From a checkpoint of a small transformer trained on Wikipedia.
Size: 2 heads of 64, 3.15M parameters.
Architecture: LayerNorm before each block, rotary positions, no biases in attention or MLP.
Training: a variant of Muon for these matrices, 128M tokens, 8564 steps.
Each number is 500 + 40 x the weight over its row's rms, rounded and kept within 0 to 999. Layers, rows and columns count from 0. Numbers have three digits each. The size before them is the row's rms in percent of the matrix's.

# layer 4 MLP gate, 512x128, rms 0.28, rows 477-511, columns 0-31
111:495422539502478426461507460541496493492534500539450522479443414526501470514523539499480606547513
091:449424563433481460523528545479507507474526562570465479403582487537496528522520484472543574512503
097:528512544446481455469507473436476501509483514464507514435488477520527542515509472489546522471482
099:457481434476446462524452465515541513552485453500570535521497541470534510469543537471528423556466
100:512527475520495523512527438458502465509519480426491535459444540488481473487552443484537504493414
091:498473489477509380490491545499457510576508479494538579528506504548553490529473507494452494497509
108:506509437503430475511442496458576559550512538478479502525540459499504498526587514514536496451537
102:452568505565485441466502494472522550561616499507492505456474496496470537455505513468468556456500
097:495450487518513546502534472460516494540578457556514502560429524503461503491418525522419518544484
101:526438498481506436539522534506530561471508535551413547379579572493502489467482513553474541539510
100:513473499460504480532439516493499492470547450554502545539490482491538478522551508538510524593487
107:492557515456507478519419500491558451502482431569502473470525508527492470530460478503472502437449
099:488509573463492456442570494509454479533576527496475503482521506457586528466513512466484526476516
111:434575475525470489475424521395482468540497487580524484599559544486458439518477501500473496505489
108:541438486431527487442511476491499462496514550501474497501519445522468570476411537514522494488482
099:469497465443457402520471558528533453512495459506434598470586475489575468540400529512507506446440
092:492483548458546560501493463499526509437404526449544481576514491477521474505465468461522456468530
101:455478526459490458505466513403543492438493454464531566506525458399513483511473497502465496558519
100:439438544519552521471532430474611551568550567518501457474510511434554553564514499493500497479530
111:460542474581494529487450534471471488483464599521551474493500495514476471483553507536482454412441
097:422494482509535551449480505495502483480459414522503527457478526476482445531530462436504547529502
096:521493544604488536513506479475550539583592546503522533512509470477443471560435534470498501468479
099:568526483450508444500562524468590486513497423530539549473519427535544453462428532476526595455551
099:528447524496415472511542475415524540454463451455489510538428515534462470494502507542549509531485
097:488438472435518467469546543533476588501561460509541521462422451480518540604512529541439541591423
090:475474451571440446471509530522474490490534581493452419509522523479512495527456510452518480540448
102:504471540482512490467538466446503464494516509510499543492594470492524509521424500488517476481431
110:507529435559523526492493483501511418573430549458559460533507553549509512538486474493512471509542
104:565458527482495562497501495440490510493568453456456533485487498499465441531525478481502455464543
097:488546564475507507496526515483534440506511519507565518481481471513476502512415545495451513527463
110:541487471499681555499518474442486457486497451536495520528527466533511584617504520483593480563479
097:537536528495466551440485518554428457565454512475564537501517512412510504473465518515451506486523
103:504505478495518456458482489553475594493473526507513420515487438470477509517474450565524525408474
099:468519535504469513412478507461462503505501448494529515418536419425524484544505495477491463545493
107:479402441491576462533526527413568453536568434490524470521547502501510438429475459521504500470528
# layer 4 MLP up, 512x128, rms 0.266, rows 477-511, columns 0-31
102:513545435486547559566473519548478453497549506492562523479464611502563538510509528490519426467509
092:538521509495497451587545517510561528569506506477463531493460444533564552476474444455458513502623
097:555523490469494461496489406463453556440465548521469508459459484529461470490535433499510487477497
097:552507491469457426465479454551549535519445565469517511508447522439484484562528436481507456532438
096:526536472459558578496469504470490406521485511499501480522451445494557527478540554451513524442550
091:487453527508440533490511496408481467490501532463471540496520478472492463573520490539575520512483
105:579510451514588558598536471479475448480511497481486478400514479454465604476526446537480574468530
099:424499465490447426552478501506490585529488421449477518463491523551516516496521452459511443563492
099:446427507454537505486524429485573518442540495485497515460447546498483513535545562410410566559461
099:546522506514515525510560471485485521439542480480476488441492473490492489569418475550498491559484
103:553503464408501477533550504499506510474548498448541448595505534496568619480468523527482465542539
099:534504519513496501522525442522563480458473524435493494442529491523471466468516502512549499537428
092:464538543464506524468468470417537476502551456545533476513493557519517503445475565418536514506482
110:424473419534480520591562537499573513528549476575432510455515511477504544508486487456479427424554
095:507550525506447406497458547559488448482444548550499544475547554541522456529487513469460481543576
097:557501493525483504484499495492525472500509492566475425515451513478432438520541504555550508469468
103:500473473529525546538493510536513469474510500487513481462501482499488506572557490430497486445567
104:417467506515507505461579496510424486481533462489485439521496508510482530486511528499518529471567
095:542510556514440508478506483447588527481550498510446518505490439499452463512481482466443485446438
110:454517512517570534488530503526539514409485557500499494447522517456442555472479525499499521480432
107:509479461501529499563442540450465546511473499511436544485482502485537579494531594492503514502507
099:462520517464429518460566510585567543526520535485483545479540535464504468503466549463525492493543
098:545425556492533420441517476466479501506508477501497484541519518491489478508503503542504533488598
100:501425510570533528431433476459501502581506546529557550528514500564512491502571524501497516514508
096:498457533407561413490480443504460512498521489493464533541532537526557484577543493560527443601501
093:443554489414426569419548489542515488486467428531492549515456491526502461507492478454493474503487
098:529453438491417546477541558442523500592523523426522522556511449530536479466485496477483503474468
106:499503551490524494552558514558476477459517489506457479524481480467517500524493485457535575523567
105:456550511505539519542454420500515560499509515450463455473520460523468538552544473449529495534537
094:515493456488522483533497484502432548455533472459426455411491459463532480484446541512527443492519
105:442537462471585571443504473453495453544504537560458489535493493563481520543451420500495532522428
102:441459501497465454502554459512455508595457472505546502426547513461486463565461513477484554529488
106:532495514566508515483544509512457512531523446551534543517492501563485590512475543480575487524502
097:479509499507533510522445505519493471489523547481518654521522567489518526472517448495504533465589
104:451461473522515467540539488458563503533491461519425537444520478496474487520520534576485478529474
# layer 4 MLP down (transposed), 512x128, rms 0.249, rows 477-511, columns 0-31
097:543574514574527493432483531455472476514480531581487516478490449447480494567520532564517553487469
091:486516496539532521489505485507500516537477499569462479450501423512513445467440524517494598484528
091:522518565459499451433492502523500511451505511453596512470518488510436485497530510503445507473566
100:540458508542410497497531466522517496589578435458488469485468581482474469469470511468465515504556
098:506482524515492478498505461509519495564534511471517558556475498520438442564544518508534463481459
099:441442461460516469471472575582487590509452481472481524463430522542500522476455529523505504440442
112:426517545504450454435477461400528514568500546503509556469503540519525443494532508510503472529521
104:562464548421475531513529471546481442524485509539573465470531487517487500473461522508469501478463
095:526519486463548522482481436506588504545459487498488539558479591427483480420543450531586484505500
103:531498522422458490589467484470474468447517490490575500495530512517554555484482535522521485515519
096:519527503473472498503519450488475504465530467541526503490543552489495557537429554478507542542573
098:477431496544512540530545415475447462519424529521465525500523389505542491573508552517481550489561
099:427474508432467474417449572500552544488519455491496503472527514457553540511570480573448518529499
111:474552550517524505474412470406479486535518528523480519524494494535499509471560469494499457477544
100:422492477482450580537444574548480580506520521512618521480491523470525444567488558512580498460537
098:519499534502563448501493526450534437552522512469564555482554483573468517442415571490530432547525
100:499530532478490534499552491553564556457416484486423532520539498501570498487552468476511533535506
104:525469533442523545489456544437422503579493448528523435472602513506515504449508500470536498515475
099:458453448494546486538478482455483478456488532431496531549488507539629476552527587477461568522466
102:540492533496507492526526520495521542454460527417436527486439451486504547459491503545518470482548
107:455511486485512493518517623566499539587496443592494509545513546479552495468466471474461502564512
099:496512482493396452534519515521487499453502448434485570554505481488463470483498492527459509466494
101:439509454491536483508482526472534460491523450498542430532491609437446492509473529486560525487497
100:503527579413508431556386405582483546454510424499455556453499557543483477559472512498477494454529
095:553509509458484487542521542471550483459503448483500468449469440582503545522477438536496564481460
094:466481512485560473520469478510490570491523480466531443493475543527518501575512476513494458496486
098:510517578509575514441536468588480507412476462480517514528491481523457551512455519465499493489472
098:485436481473473439513502596512555544501504481531590500510534499415506572498544526392497509519502
109:501527527460485512464449479442532483449505522503474518532417535495464530514501531492508494525513
085:434532480417518494448487411504515429573519479517567559414477463515568475501482537479493474505490
099:490535485424539556458455469480490437579513475487511450492434500510444479532450455473550443524490
101:581586522492517523512512533458502485528588435526505534509418473562478515558481435551490464451555
108:423493507458474478543532425432492493455513468499476495430494508476543394512565494522466480505496
097:436501505458532495534447559412474506493496415489487468511551482522452451573462561518563519517441
100:599500501550448526477458458499497487492552521495479589499498524529555499462431486509475463525558